Weights of a small GPT-style language model, trained from scratch on English Wikipedia.
Size: 13 layers, width 512, MLP 2048 squared ReLU, vocabulary 26490.
Architecture: RMSNorm before each block, rotary positions, no biases in attention or MLP, untied embeddings, normalized queries and keys, gated attention, normalized values, value embeddings.
Training: a variant of Adam for these matrices, 808M tokens, 6167 steps.
Each number is 500 + 50 x the weight over the matrix's rms, rounded and kept within 0 to 999. Layers, rows and columns count from 0. Numbers have three digits each.

# layer 8 MLP up, 2048x512, rms 0.0306, rows 1690-1796, columns 0-63
492506495493440520550433502576441452413377484456527490428483551448472406482454446527498534505553513511581482482491576524380599497456540517406450386500488444474485423502412551601560542534477498
509530526504555444483519552389478515409504548477490441387473498562541474500560529451474386573559500580530604491582422432555471564480521453338515392468527450514495518437349538425590518483534455
629387402481538514510454556574436476479529530406550564559413450512490455542452544507478507530502586526550527490491548489465427425476521420491536506518490610514534380489541505463473461436541527
467586579541473474464439429489555556517502544524469520514547501482495544492527507513466478430455472457459525442497526509519469510465514510507420548509453476509504519519507540466482460548501489
584518524511550473486515533518504523606541437496536442480570523526515542512465533438442553552391533469536463460541590440480573549515491504394532490467530504484454479423448557531554545526549530
495492474466460507523513469583535458495496471392476477423433535458424462587477393545517525575504603556399502487480537509507479467442521475481457556542523545517578590455480475482541454393459510
556514470454539553518578517489503493491493493568456508532484453553530507486434435530489503525508496596564479535527541412481504534517506526432491555435525487488456470495542478512567396422445441
499437470545471429391489456453508547515504528467526529462536596556472451448524495507442474507559498515506523576473501513563609485509513462442474451509444598501459503487521469542455541518560479
507507518557548479425569602561543522515514507499495406478497515579519466393546436526465437533673575612530625413493469577524540478537476466540490475494505504464460484459473483493471369503467550
502534536494524402472535498419515529474564572394436467472532511518442469523511492567468510515474427516586563561552508436400544503547500503549475451486601475535399509419538446496463484513454536
538456432450438517584590441468452428497561449472612473510534477566539496488526565459492472513506499488522501616565478515447499509599508596490543410590538563467474421380435545530416487547533539
514570345533538460517488507572433439455416438424559461518516418474614475518482384536616486581571592495447427473442495579500531632522490503521644470430515576501401421474470462511524442432543417
464446478475498554477525559530457447561519466439460413485470420403550536419527428534481535598519582580410548516598429426471493470675386433546553452460541678377538521473433628497502499567606551
507491422433448536371496478431544471448560475528469465516500534535442443576507492459485396494503528406529527522578327493528577513507492517504513594458538472522497458509514605623496455525558588
541488466526517488386528606473465506522422556448561572558502490571599547559595476458504536576475579580647544490460483449554490528536529446485566523435423532493563531481501514504524497530513450
482443514423487569571521533499444429485409500484521554502461468496490472482557456376467508501503448480524494467514480557563600534604451516482503496567574453409524460438420572449443468502407458
447515474435474495449557515502462508520437509506551580437520535482490474522498526542508499472508591512472438505529479487453496543483496496472471448491553529502510538499519555500479527526478594
504523536426618468459517622506497468490560533430498525549495518453515499537480528531517519508480615602569525488481453545476462474498454419471460509565519519450434506470554531595549563487553462
579556479549465473578606538456507430541493472474478585523484559516459616494513507404650465506571448553505480538526505517404612487535517492540510434526468440574542459487498551509454508408606541
487461431500504470543518465507456435505406465497507513496522506470550460476499557448498520532428486494527415591549546578515497486495483445540499514559446544542493511507526472593397498502562544
599514548456514516497485516536395472509537417455498513543519467446514511435594499520563502554484486399459531530483511393468510485655435416491524549574545568497486417408518499442570482358431486
550417463380498504478585464531472472464526443409429488420479442459506515530497468460519498496567522520505560551563481421459503496549511487530514432602518500478488461410498481458417459445541549
500445480472531543544481485570491479445509471450503480546487458507542442487464429518523491506508492510437490558517567427466521515518534522544561449633492517497549561448482505499583445485526622
457487536400498516408492609537518506486493475485483484533435433486557403444452566477462484493422389506485502552621476446438614484505430510516558571407408506463505471452392549498488501392452503
494527508517605474432568498429498546508520489532565484481472403534461490469462596580480431540430491425517512539536483523441567484503425505405545483488554497450497440532489534472383529433546494
454468585599505447393520614425513582431530459474521493371524566534529456558556533382450557498491575407515482487509412461421494501462456449480632497552541444424483512420530449410568474538492609
511464464577526559503522541524478535606345457497473484430585514528556516453510477383608477497455631547517356556401457520482519435559611452484575508454506461490554513471510518529497501504587478
534486474564503514557492555464471468495578470490508549480463515540545428585476500447473498515404438486528465545537514479495498527487508575469480493491458502470545535467479409509501509533482490
492470513431598434492590558489450507503474569506469528493540582526481449488450520515515478530502453507461474458562526512494438457560551563509543488538556498493413492527508525517413453464468562
590555521523541442484580477545479574438544541537515551463431513484512455505501480374530523501537516504615421437559473507459596513544513577480505450468527525446425497500463554538538461513558475
521549511500485536494547457477465375496485467520561528551472522444512504478470482429461426564472520564479501458486482542483501558580507540479549550484515550555459581492533508583479529472556487
481516627500553440558515500449520527539532356524520377550487493437568565436486528561494541531491561486397431633593482526461556504502493659479484593538492508410551497495489445488418511514590490
451538521431478532555595440608465543499523449450456458447451552533489526496482500440474504555490473498443512503537460496409439541567477529461492537460456523431500570485451434512457518389535376
600507511498445483516566544542437554511420489502563510410447531594529367535510476525532490564562502429517437463480366584566499527541491445399556498500445532474577468483465494429522493539535472
555500492474540455523485541578522495470498447482539469478432427545522509504481569573570541512492567515503406579520536552518482442456578434489575548453561570489441473508451534465554549492507464
531474453507584449497486429576413513405444473484433459604533361511501461454509463443612554644549530515484507558443468496460444488534556526434578549493441518557444472525449482552554506493511595
479461475414522568482532472514365463499500465466553526527510441644482517455485362536624477523539668396472511462426376531421488478492472458405422509543597460475525540491428495443419449519473500
461549482443485461377463461444525592394522519511485521451519453449474507516565498483482538488464450460611495495495490494492511479528626497504515411529469514480519599481477518502481466505517483
538512516538506507449461521497476514490533489503579504488543541553599397573420427583492526555546512556487566436475481476453556563466526529413584441547422398491557487455499468489630491497498509
485484477495532441506540465569539484555500523460521528489426451441502558526525463488569455520540556537514470588491454442418568490614447501510489517456557610432512499551484495521544431564496456
629473440403498468512519423540472475497521421506470459500499524549519566467511502449494515527537496508414538473549555458481505465557484516522441562462567565443506426427457497442538487451510487
541502530490442400529490498473495474493487479457544443467447504519564455595497431475559560496517486559637488520529377465506581540550495524505506408583451521516482505437504531516521367499447680
500487511538478471518474524397479514453527488493534473477456405474468391421458526524524427516468477606509403576495499492525492600519564519462612457522538444501489548487527552555485530537500419
579519509509483421537500574438486509446522465478528436474522475479576402483446412525537519541524493539497507497465487379488541587513511471458567511561528413457565466500491490402458459507415512
437464484436519525391523544502506627549508434450534458486613424502548448470568459507508496495512490496559524466530513484512555465518574490492519502508570508572508563506466519501523385419493488
520584480519507463481485450507523516414463480505444529532517582505463515471480466512534513560544463504510434573507509530482493494449474390546638431532487600504470561482480495553496434480526588
489548451435445441406532562499553500378563460398544571545475576557483490467468458540550537528509527560487462424561479518516526514480455482502487408484545509441504562452440464480539370442488606
532430399470540471511580505536483410495542427459510547511469474485491456408550512485646447527500637418552432502533494459450399623467457523495489429527433557401548513531518528526443398471503514
506474413474546549481493623546501467456400572503498452529442437553500461383501626452577534543488482545494484456514596521468509555488498507552513416424436555472578487523495530543473489587497630
536404426396475544533697652550396527491507419499423444447540552494477519530561459525478454587417440559606530472536418509529479472527501430527615490474515449520539536571515481485444573435565577
505463527538447525538558483518541541479456420518544497420492415513517491513494465510522535501494576499484493508468474557436470493422562500484531527522571459517573421521456457471529553488525558
469545557491565409463461612398526582466526525386575526455375524496436497423566533602457548504464455459490568468506499500522515496503510573474544417455522491349454453526530556511483509430542501
470527484541482521498520544520503579426505487515457345415480507438454405384483487429451491504440484516477484523478489436440531508449509495410446397568545512426614476413524563519536556406533567
473508422522462507565483530481534451401457470481494487507439507434525487529512496461531511506483548496553578491526499477502457517533520431498468582505469549506539498520458495499452470527473464
537566438474507500533525466384507475483472485478503535530480480451532496535548499498570491476464538538500482482500508566549590435501433550537487481553508507499476489508463610512490438535491470
587598523479584459462502451587400507601537460407513460461507486460545381437531415441563576485529525531480494566498496525478571542533461467412543460555554540492528498445479573455456475557556534
578442450438570486596545478507529517494497513479485454488512539558519553455539470565598513487478394596593467500564462492508600496407576458499498434474553494451526518550465470615521537429497495
481523531513583494447493551528457530431408548497458550461454454597511463416537513554513506613509461510570503527481520460556477473501549427483567553543459497473493584439474594531518379443563439
472544525490385460456535468498530434456393485505399484534449423539516473550601451390489450511554565616454461500598516511486509357485600536421538505551554566523448497552386654525573580514504517
522305340349495625526673464576398398503519485408498493541470500413473449429529477541447518521527523458505482406448466433396512474587550475531700569456509460545464491570482434553469506449551489
569542544469522494403524503468504542373471465526553437415495465496671402464433455410473448509444403549529542506546406467547568524517409593490480463487572437502579441523471563480597553518491455
458453514529457532479533492527499555495568484460563449484555447488567463495522573579447452521468506498455404563527533498512499519512519430520479436498502465488464542516521427532452425494484499
581481467490491475512514554456462485570453534508504446569441517601572491475456476452489472494523528435521567528484519478430511488547458498561600434558461500631423393575417507558496482509584437
545487379427521448569560524533521512478423475507502465490485478481530502503483535501437485494494457486481434466507518502472470470476463483493479504505511471430534526521544497495464510503526558
516458508519515568524492415475505527484554431502476462515501465502542474476431469406461444537499552576527390644477397527391521502444433498442467543488521485555473450450456437473418493496508452
530451564431499482487531578525517493404536454473594563495486458607512537524400429565465518501503546493538472481498502527571452361472476445513493417514582512529427538459447441514540434500515517
543498427498532541526504476473524436459528459425581533543568434556502441425517449476503531522538505554438500458494536499532597493479449582534567531551597562446477459525455453558454485505605586
589504469527482495554534601537453435408486525409550533480507478539528439613390431504474483520400488577531510563467532503443537457478464441467544478520491477507514514494495534624477536526563507
518506535498611528522608439479595439572597473505593545542513449517512506503503394562591536482633488392575509441482444526436597459494416455488487577530646413464415443497482447604514499409663421
541561485536479446481470547512466487471572405503455544498498488477511433465455451465510531515523495511524520507488506439351473578480507434511547560503512495533424526529527458525476480483535530
550509496530607506564522495567381365481562450509556516501457541537444470428510409517520449540491514460493469559493448499417511558484425538427454539578378601506515467488556546481484466470553478
507551392461569575542515408468533460471497447448600513499459509529582536429483468588510562549564523425637435624429498550542466406593520468516457538456504509449538413442469468572494465550571524
497517504550499488461573467442524480373494540467444409530494547588489416468451526574452512599503452637458527494413541504504521471570473507381586575520433507512465510514539513474486580468523497
540493502527478537446534500370529545564501440496387468577480549610514519512464497515490534541508470467544591471530507536452520453526421459391515490473603411543487420537513450558556555509465582
488487448506537525484471540497442498582506415482512454473560475532487503333483495592426451552487505504489530515497525453466492523427504526479531503448583464510527471414478481490547484523515494
453448541446520518457539503371507511494449422527527589436492518483475484502497440487581624501498567553504486498530450501469447481513560493531534424498569545529512552498451502537491497462507513
551531506509468509438496500510501479481575544399533478509494528490512426544516500551505562489484569476491429545567575574443506462498587532518492567573458601474458494455487510454496561498464490
486567504460481450418556512418492582548493463485525482553553480508609526445607457517480466514534498450553509471584505476449530404460489480551469564487442506470484433563349492516566415503619554
463565552480489516411490563427497508571464422452539491520569560466588530418450483479559503586542470528596575534557426479498557420534344488520578491446469585473561468492371556500491492627532501
454471452498533520428539575528511566481465441371505492458473583548488477401438388469518503549535442523603501532483466503480503524475461532511537460503530498466525560507499552515550420542551484
548476468443509537543570440535495500509525368503469446506451490537612500497382574452512567496525525434538486542487428402490552556466446467411516570535516527509506563389513460441504549519503535
548464576539488475511537490422502538547484461492493514409526553429553506439588468490509423553513431544510515539451550469514539435438628444446497577457620530477472541468487581579483583416481479
477510500544487448501514435480515510557542425440468499556515455590494505399458510511450471601464378546530470509444432475522521437560489499521592418486474504495407378444496542559499434439519525
580509491538524522490525374600464539381496451502434490489439539511544452575377497509496577597525674473482525519501456448468511533476478405484434549455535531438519495468458479432517541502491507
475499481540537460454547523486456530511471403505467552497459568510516539577457443502548535565535554487493556637522528560476439470523477471530543558485458505535508461499428563473518511454497540
470521438421471479557518479447442438480515530505559452431462424514490473522503523456394566497459542651578609549443408407500544544451506529510507610568524479460467493410563522583534546452621449
514493486544482447518483524437471513405510468538547580489536430513482429421560406474451519543563494587549484446476529481488479439436500600512531511494435572529613468467422533545484539530534463
542527532486509478463533459580421417506448441443480438552516496491482508491504401569506402567481527412497446538523420437383587455509370504482568557424563568402440484451474586512479527510531405
485455372493550580558552552552532500519442457441563491479532479557497498487576534464428568518502557544502504596584535408442508508530512550473505591540485457388509458461438483501632452507497568
528575511544480465401484557409508623548484511531451493532474498577564472413512499449415494499447468517562483482541500479544610455555522517467473465557474496393459441415479507619503584596513506
535484515491439468477529626516511452457500511443573437499468437534491443508470445478496567544488517495440489558476524503478535465597523427476561406544571520442451533479567484532524479509503509
492530455530549400492552431555406424467446509526475529527579539560483525490613489498519450505452516483460489559559509521506477509506557543508480540512502462476441504523448487575468547558466546
503628631485564469518526562472469571511527522458546519464540583673490396508501563505568488540653483540513450664465448494491611529548523412515552495481470594552476533468493473467554485373573441
492484473544547478461486529466498571509501378499544478463447521476517533475514506428514441512478465481469493476524544440531502468525511537504485553509470497478379505457466552591540468467503439
542520459479453439499534550410498512525437599464503566531500538605544536476496553554395497510396539545536469483613473554413582516489475454408520480522485483523533435386405418606493505508554494
479511568475498446509469503459500421428537526481445485442535616569540512563496438527567397500509604545437553556606517525405602442575538507457472434421554482449433520561407514440493485528583536
516531479482562399447509483502477611530557483478530585469439448602536491449618446516550549550481592492514469417535507458415487532493456471379553502430485598552339527466511485547419438473431501
534492494492478511503522494541503518553558462468606500505523514523525452485522450441429512482526507561513516521561462475485512439457383513488471576541562408519582538468555567443472422381533563
515484510507504459511510570495410529488398379500490445502540492491542493443461552398465507521620474479656565451514471471482510437523480465487518468466493452532513559436492503525528497504434534
491457516464556397417523526472458561586477353501517412436587478532517459540540447463477490572465545488596523535534507416482521404499484455526490494465518452544479540469475496440418470476506485
515535527511518478365516484503492573513504448486609507446380391494507427451492557537499504546414497535452416481447474503477487606544514489474400460486506501535531506482566574540392435506527535
642528508451449452529503566503518492547546424461548498518528471464473430474530517514541420593511471452405481511513557378511522528470497457480608541474545512486393563499507549481565577524574511
482478569540492424523547587466525500513479395435540547419418515512640459449442347439532468529436472579428458439486526450478449446560537556413504492473476494524511537539537521465532560528438441
517488549502486453543563421530492494492384408515487480381489521536484460477415455429476461535470496554466358482561480500404554507529473527499578498528463451495570545477506541526584574515498418
517436525514505548424478556505500383450563542485571488546494480594525472455536576508428450596592433499519430642442473491535466460543458536425499443491553554512519525473540479556404548405532499
524494484459479388495554539422466506533542488523483393453515546432563431490534524416456598509506492621574446605503573465438496567529484584478432504549422544525536477521403603587469409561424566
558556526524583527508553530497557489498523452575526515461421518679517545444539489486484508485466477440508363466534477491469582493508481434487617515501488485471501466483483605463570525524557417
# layer 8 MLP down (transposed), 2048x512, rms 0.0282, rows 1690-1796, columns 0-63
442386448467600603397539465508596482512470435538420542462529589515482462432473545520445512556462517497472442597500537469449451614495499501506471547473469471466443500485509481456485499488531549
546454466358442539581431497488488531427510448508428508598538598541466497461541481398512462505469490467524502507511542478451492499501484492563450532428462587487576415486528457564519467541480468
460399427432555479508559499455545583476507487433409562460513518578458446449503477465469465539484492494443437545456546552508510488541459545485545516544547482571512590514490425557579566457543499
562474502474500471546510517510479470477506504453528467467494510508496468496510466503505543424520518505551490521484466490475523510525498496516549474524537530488495505448504506557503494472541490
534480501545522484535414484381504518468489468511401504507484576547490573471542519603604403533538504557445458435562488460464498624563547550459452490544452500429571543466521467563537450556549436
496543496583482481565500469539436446473490526529476535529515482486530478538621598521480466553489591544414484550587535498552514597529482433630543437554567453515483547468503471450533594512496510
584498463482528495540431559476464450526474430472437453520526526439495547549560479481511513527437447493563463381389573514601417573518465487463483495468450493537421384493507536412469522530575425
413482522481389402475462384544451400454461522535408551407482521556483440538469485486446448385566490516554432465567407535441452504402414524531466462482520482612432518513429607556540545501510551
560440561450462564519532492520459494457526466490417566575472499517469465562484584414459398489560413461497519514442532528488507505503451530489469515516529456528446546508512364570571473501435547
506527500473516500504459476469501450523461403415522417506559517509446537468472529501420562486537539442578538505539461467450437425505463578541519566545575529502550604602468519505441519417534428
441535420523525462520488524582452422575480487553529526458444544514539530557560500543574588552476474485498479492502516538525469506618492430506457479509522492565468482492537472449492540546510501
503605476480495452473516559444468477492516493466445495472406559502570470553564578512517552603497486520602438473579523535423507592516502445636451517450526538499486481558510527512466452444399501
453509530487482501485506470498513501513473476556635524539585508440487530526636428513469512510472568498547459579480369504461508500520453490480532446479509624523551449459463496591527465437434560
636498511444480468472488407510534460486512333525309521476567496508508497470614511425553465501508517623475540542561451505525519507523484511529501509465525519534594611441453610617387511494527565
442525502490382478493423439471482511566468543587449514522457595496542614471507501577439530402488569380550454467523464541448503483315479483583462482487525487500560480550542543509486479432514605
488448499566448508525501570463505515541451471532547455499527553485458539625544414545507506521504567514531504422385520491530507585571587501445521486477554509529527470391470475571545427517497397
421405482556522496439468528516522522490511471540483467516531425425481547549444526545527441472538508532544532470565530480530485498444563433488470512492494432480477542518508541589518552546460522
494463424506437612502494584539521431497503490527524530503571442512535537484452503466470585553577513516470552463463530495422626490524535494494487558478485517524480582447488578513563540517576547
555512519440516477472509487452542490525574465431533515452527559412476478633495488488535498388489538445523521503536425522413491407448542525414489482504516417585562480491402491445510542502532557
548452532604571556467579534430522496455523512492517596517549440544529574677485502471508452575406511558457449550460514555445541595506471404463506487500490445549429494501428490479475488430509457
441474508509482535396471479361531507540506515525454512492488489501548515413422450483520556495462555514496619449521531486582425530486603475546486580489471488526583553481590558485537383433491574
499349440393441489436554485530520539497580485453476427477430468506493481478545493447470521388456496495399525436484518474593451402486536493503496518523492506473511527496511567507540511505463590
422473534538504468459527518478439427549505450456527444441479465502477485540480544439520511537539544553503546483518543473476556531500559452443524563504534459466525469583595420480612503578437492
516533503527550475466430416474438507551530489436487530532561546492452463494520533449511532409483491506477512511479463549554596540545478531547510452521486545552506509457473535614477460525549428
428450442454533507553601521551492509574541566460530506476446487524466518491459501367562401480540438511515488556527397562457420483445485488518488486488538496475480448516509522434527410493528423
472451442484495505477475532529485500513574618434466474502465590549429473494551573464528505465490527484457587530477494545439475436451525479537446516482531525373466510501563501538532442451465514
505504448637441477502471474506482470512539505492450471545443414527416596448419591403507577537465475471487480504520467454436491421476525558572467561412543423510554526498416494602465485542595493
525459435631556559514508512375447519363510626433610539527502448535464553570470463528593548453495424449526403590502500541499519453456492395453539448550557600509520451508456484574457584494538525
462482530443392505493506455531485518433490505548479523609489501403483440535488567476510441464582549471559482495466498497533430462427555453511515587515403495568497489473478492481499486458474549
474510491463476506533510459447463443495463462466460500599465538510457441488514528490561525555510458462439562512433475479485429488476473501446469447544444425495508515490557473447544546473506477
514564478394518423489469511473516516637525504475551598488489561478452495552440537506502449489412445572457534497581462456489492515422494563454483499477417448515439430485586535459517468523511547
489477579531455413430523583497491417630522541560603479508510508404439445482542605531460552519522452437563580502584437517355511447489499543522553548507452593537555520530524396504548448648387459
504467473500480454478477527410457449491524541504516527566485399481518390546507513476496537526515496529495523497453576459565541509403525472539547402477570468485524440521499566586548516551505601
397481435491584497575460461435488451527525463464562514415472531506472545516536413440512487478404486449480469495412535515483540479444494575487484537421434440524555517528441424500548533557553418
331514462544448505504500546499467561469431563494494480599472515467560478495456530553547467424471416539539593591522613507572340541499453517555459551546542483472574537468487541554494558497477487
426560482448531440536448547451552532447555662507462486577610532569519513526573437504537461478418522507396527558482499549351532487523520584437538499516525457497463518543508406446510490470494511
537435432467515559534551498521503539491592517503479556551541487485434520535485542430533511515494431489490597483435509493509548548494613589488479478480535499454517460522444475517557464490420520
479550570534496510546504553484494571375490519506551518439500566536493540545536469468444472516534510477451508478574542519498501525566537501442514450512526558499494592509472555477482455469458519
470509463530437529500486502487531477563525598526463536489474489490462545467485478479549392512433500457521475498534468552495454606446556383520474489532440576482447471448481557433550520651471414
463489578492464596535408411503482459457549400504375491475405591524468393512561434541509444508395550495417453541489600539546516412477520461541577611564581502495442559540410426485432519609489542
533511496568481402497359507517492549446568536558434574503482498457599474567427477507551430415462487623597415512460529491479477511507506482471503504456487464477488518510534561474398596445517574
577482503590476480487557425433472525514478497524477451437500537555491469473582498489535529430483519564501514521484385451537468502565421543542500439601555379555569556448535521451471414552547485
557556509552555462446547558629540546466527504551482439587390452471452600524459487431416484527484433517551563588440574540458542407516476460544496527463575542524511445471547355556475478521501440
512496521506533487443493567486527535497487499413474543543488425480512517584572523536467516427507432554437511468432543472518509547502453541496529535497380514396527544473619482489539508424457490
513559517428442522586446478499449494569415450433581484500543557562580493515468500522511489515521545477471502575526455534464510528441443519406501533498526446525475365522456515489436479531496457
463485543535536537455537489537504458535540529451450529539467486577568474471453422569492510477421498484467546484417534523538499513579544500517455477547431512511453448494467482475484454442580498
452506515504505503457515586469510429551425542441502490583555524489444664526462581464525479520418502519542536589494415556539488528542451423438509481525506417533429451461600508510468465524550589
532490500513506518520465488530479524510557490521559493497454504499532414550508486500543489521521489467452499464528494501507519523589495529430504442447455541439454548530493453479463489557555539
362453532566500519478458538596483486432456549490554391539522537542569537591480503552428510469573478615520510550421562497544530492428574478459515481569527525549448485477591552514487578431531478
448496412474512460527543498559550535447508411529376421491580407387468498486428526478485494541422428506486448501558509515491569443568525494540456581483570415561517601587437480495548500530465502
460374525503520592441485472455579554471615453552429488477482564490599452407447394532557500562451537535523452502539491493490466506437572516525483461512489541526467523511535592354553445511465432
484447576602587491374555537476602521508379533499498467485514480507342519589509460506540524434451527451517590523555423486509552462380519517487528506421524382522564463503460533516566522458589611
505478563548460493568474483522492519495496520488499567436546478616506552467464450467426454448521545553467448522568540431523473498437494468492519459452464424526438490503521511385509435541516563
476452588553488510476534505515535635489442441411510454437510467398499541558582519523516544537545544433572467423552452527409500554509505533481446467559480442439453466441492562475504525527467513
562571567439429531474479519458473505544547532516490525523621390535548549539461490517498502411447497493507590534503463502479540536521417501570469488504435503455470518512440566510477451493497450
634550474538468572419497590601514479558520537426469487513459452525506539517444416505516409432452426549527516477469596425498530506517455538456507528458513511423479512551477534504552366499599508
539492512436557461500501491381498526484512406574494472602518443526394531571539494425667441427481480531522448511570585467512462472550586470483580462516439404453506465510423461560464447490540411
533573427487498418510534522498525455450512557499488507459459613500493412500428502430527511373484491520534435507509516557469556499496453432433415420500547463510570522554480473528489492536522658
485462528451370465483558462516549553497560537429391475572478426465502433578538525463517463408388499586467463494482508454496487425485590461457424410501518523530442548530378473553549517514478606
455297431396582553556543538492588567484512504478495462482491533557518478614493473539556504501463496561471500513479497549517478529545572528524331503487541518525515610449498533518515493488492500
482502381412527484466375472477565544555572569591457533560443523527537466533426476447487520404536522397486522469466442547489485498467501493531550458483567542492571483491409602404531471488489519
540585491542386349523466494412447491545451513505364485491523548494581469585521507356450582592464544506433545440443549511485493569525544524514447523501559505451412447513540458509433550379448508
473539442496502479488468452491525460396413503524526533404502456570446483464458463561556474451610408470533507481549494514433415496549475481521445482488491490541586463513479524483497495510566545
551470551512482523516433489479512527490607457464513542494485524438503542622532477529577527531541511511475542552496502467539565500569437497560518483512522528523444641514539452527478443471488429
559438490507491532446440490558532531480429490530467562496532590533486447425390590479381423523555524638554488493518487467448580446468507508517514539507510515488489412558528518427482424354585395
413459477491460603535532427488513436444457426521427566542542501487473487559496495546544501431590499582586477472454500526490386476474512439488464516499503505531458475495469574592508435559458478
581469567453576565503489516413558439530545449534578418530533472517527523461518504555472591505511511527512512517436433472486537553526481539407491469600513470529505400509527408567511457550581539
581536501541512557532545424477463452462582493454599556473439476470558500458410474534390500403492492459446463595465446543441572472517501553478445514509498581457415507587563512561443555524479516
477549554493475541482528552450547441541537490520519586564520488447509513541442481505528436350600420444418557459551478474552477474505467485498532557495522450465508459557476430477516503477557414
450505531501546478484499499501504456517536599477590403424446497565524500547478468518507535407486503482490512517543444432493474498467491569479472439494562527530507498473444575488530501490487427
526480442536481551585439531508511437513474533419553503403507465516474520480466517559516525474553519432474453590476506476476486544452549585427532544512495521597536496408507451516446411478507439
490500597601538509464482650531492462494548563636520595472570487462441450504544500476626426584405488533451532513411530549439507402462455545529531490465519481500489491518534513573503490530415479
493497487495454464355590498515497499491500528615530563511477554578543458520546472369466477488519506518418432521494514554518426512487472549515420528592495474462552506476427533504505501479449447
490457411400513577558478483510507555483441386480451427422424607505441452540499543468516519499503447481509511575516517532490568494405570397553466406537481448509473483557453528476456541524532489
414389524477407619510452493510540526536519451466548529534481462483369449509567508455520442554485441490488478421592572531504552441471440387458506519534497450548473451485502490430460484492488563
492384494466497526463464481535568559466554450515533555520511469460514550555514441493464465479507455477542449514489515489531550420567483601528451513456497502496455649508544520565497504500492558
595523463479430549548497455540471491519474527431533568529527434506513517441487545498494457418494451442494513556423520458547576516511513537460478516543550497515462498538480544542413444520518599
525527432470483563572508480567511506513443490517589531520541527487489502506389514507429542511547522510495491539469433398490487512437488550505527562460581439520519497544549518468438534512587545
554584459463536509492446507542520400517618552488562492500480531456550498514421341400532480489454540455537601403484496532495486586532588441447456530521425430463508480440398356557495447543465481
390534453403469574512471431476550463457498491488461483540446502536518508452499547416520499574534487578534460537559555519464497514481491466444496474478465476548450463429453603523463420519433456
520501501558570488456495455496593469549471485427542505439527512508513458507498485455506559397521508559530550494558510539480440585473482524530468510519462560481570412528555494539424517433563550
458494516528457515494519447557548423438484600515433514489521533467524538497435463593487551498455494507509516377578551436494515509498418537484494525472456591492562538479518510467468524492447460
509452470425478567588403540592427529385561478546384581448421376453519578413417545478457538564580552502404523447552555488521488443556429464542470479556450558495483539529471471485550576434422546
471507510475447493465555546412538501566461557496585487573613454486507480424568492491535491388507436439520455466508553528524514446528546578503612527577487427502460470560503495566493485493437499
457510524492510481486499485462505409401537496539444514602561537504497524497407513486543447512533406523454465470548551512451495493470502447483522489585444503471508599509478548471516509522482468
504550410488507481550423450568571476526608531515433577488596497469530472536577523542574521434470454555462539476473526452505543476490526537473483434433472466408449569578508510556509588524517648
440448508506631487511477571497545536558471433469578437540509367530570474503672488575500454421395576582491460576485434480529529530478490439488504446507492510533488449504511444604562513482426508
497530401457524529520541518463485505439521607466475561512585461499426510510449537476537509564545520514528469516485533541499495549528524569500502502548512555566424506525547471534478410593539445
447527469475435478472510520453498589502471445547526506509512522449517478483533461468506525422468498429502474540543519504459508448481445449471535482473543530428455477486429512462480485493492446
595533532527537530504442454527405441466642536536513475532466546524458553517500486481398496483566518545539525502516460537645476592503507498492524524474452473386479517547381430493451478513497445
468496454471518480489497448545480485522390483503421504483494528491537481397532526552523454440517524483478483525513578531411496490461442548495488510507481512528549454531440516459489537440472534
509516554545504459508516443555512460427503397577479505485590582533541444515493510469484426475557457468455466499537606470650481574515564470539456507487485432460521469568531572517482419500496542
457468461409517576459494477489446440482498479498384521541488539448518630431596494591476460547564515405511531470541507564510462472548412456557519614527497424498459486467571534541549431486487407
504469486524542546496535530580520489544535487456552485443558469504489565463486424481460501500441505411499464526537551471432455426526508511503477514443468552550495433391461505434494529618441518
450439486469508457515538510504398427481499504550533479527522447451443450582527511504483489473519344506487509510483487513514495417481617409510520430559433416574478428537350578562558496601506452
413402515519547518500532546443492566529470539480455533543518536519498517508584516458547552406526490450485501505531421530473509438466631509478512455481473609431540463551531501509512551469404563
462523490445563550533536431506486382553473571475483520542422415457457437476569429476434581498509411565516519460428485512544677485617583523559571512575575521517496639554513447501471428532542443
493412457353517545516567462581601578496553438400516553423486539487538438559495498487525391357523436486532582509550551498551527537463449517481475516444470438462555502507484475452468559432463541
500481535509462559485475504495518558498536526507474515551542481511508490511438511505492552541501493487503492573455582431577525419527534520473555546459519428518443544533476558526518385438501585
498548614572473532519468483448530559473480446467435413497514507497485535500556479515530575504518382530506478449545585480534531442535463493476482542486519419488510516467491517500435490504472525
482510523520446460459453526527562511532437491533599446625465455535587512500524484495487465600487501552511575452531528499573404517528517501589532481508509445496541494456475496422648376541356517
445414593535516471369445551551485545438459488544416529553447416524486435553499475545537354449463559517433484614474544504403552477552534435420517487492570381416519434469552505435467539510458508
473522509476382462531529491484506483480510459434524456500597397482545415411429465566501568469430540534469413476599517489437561501493481515477519573539412543568562491515470539539540443563483568
490556489430508529528464468533537463532525566515495569391584503456490538536549543482458477428551577564484526536480530512465472444514551534391499468442446460461485571447498487512427475620530583
526470465509449663477459543516484500510485496505550541507440508551510491466491563492457483439487532510530519447397596545508583562572426525519393483510523546531474477459489464440478461466475479
485539574528409403499567529525508378418515479500419373486605455468499491486526456465441536505503506448458558557500506589514466461618427599483523451512549556410478444485447583582467493553475499
506532509512535450527465486466495423462564488482440497539480487487512521496562519497564483446559522559498529462521450489583489519509518386424416485490495506530584516501530502485452542488509503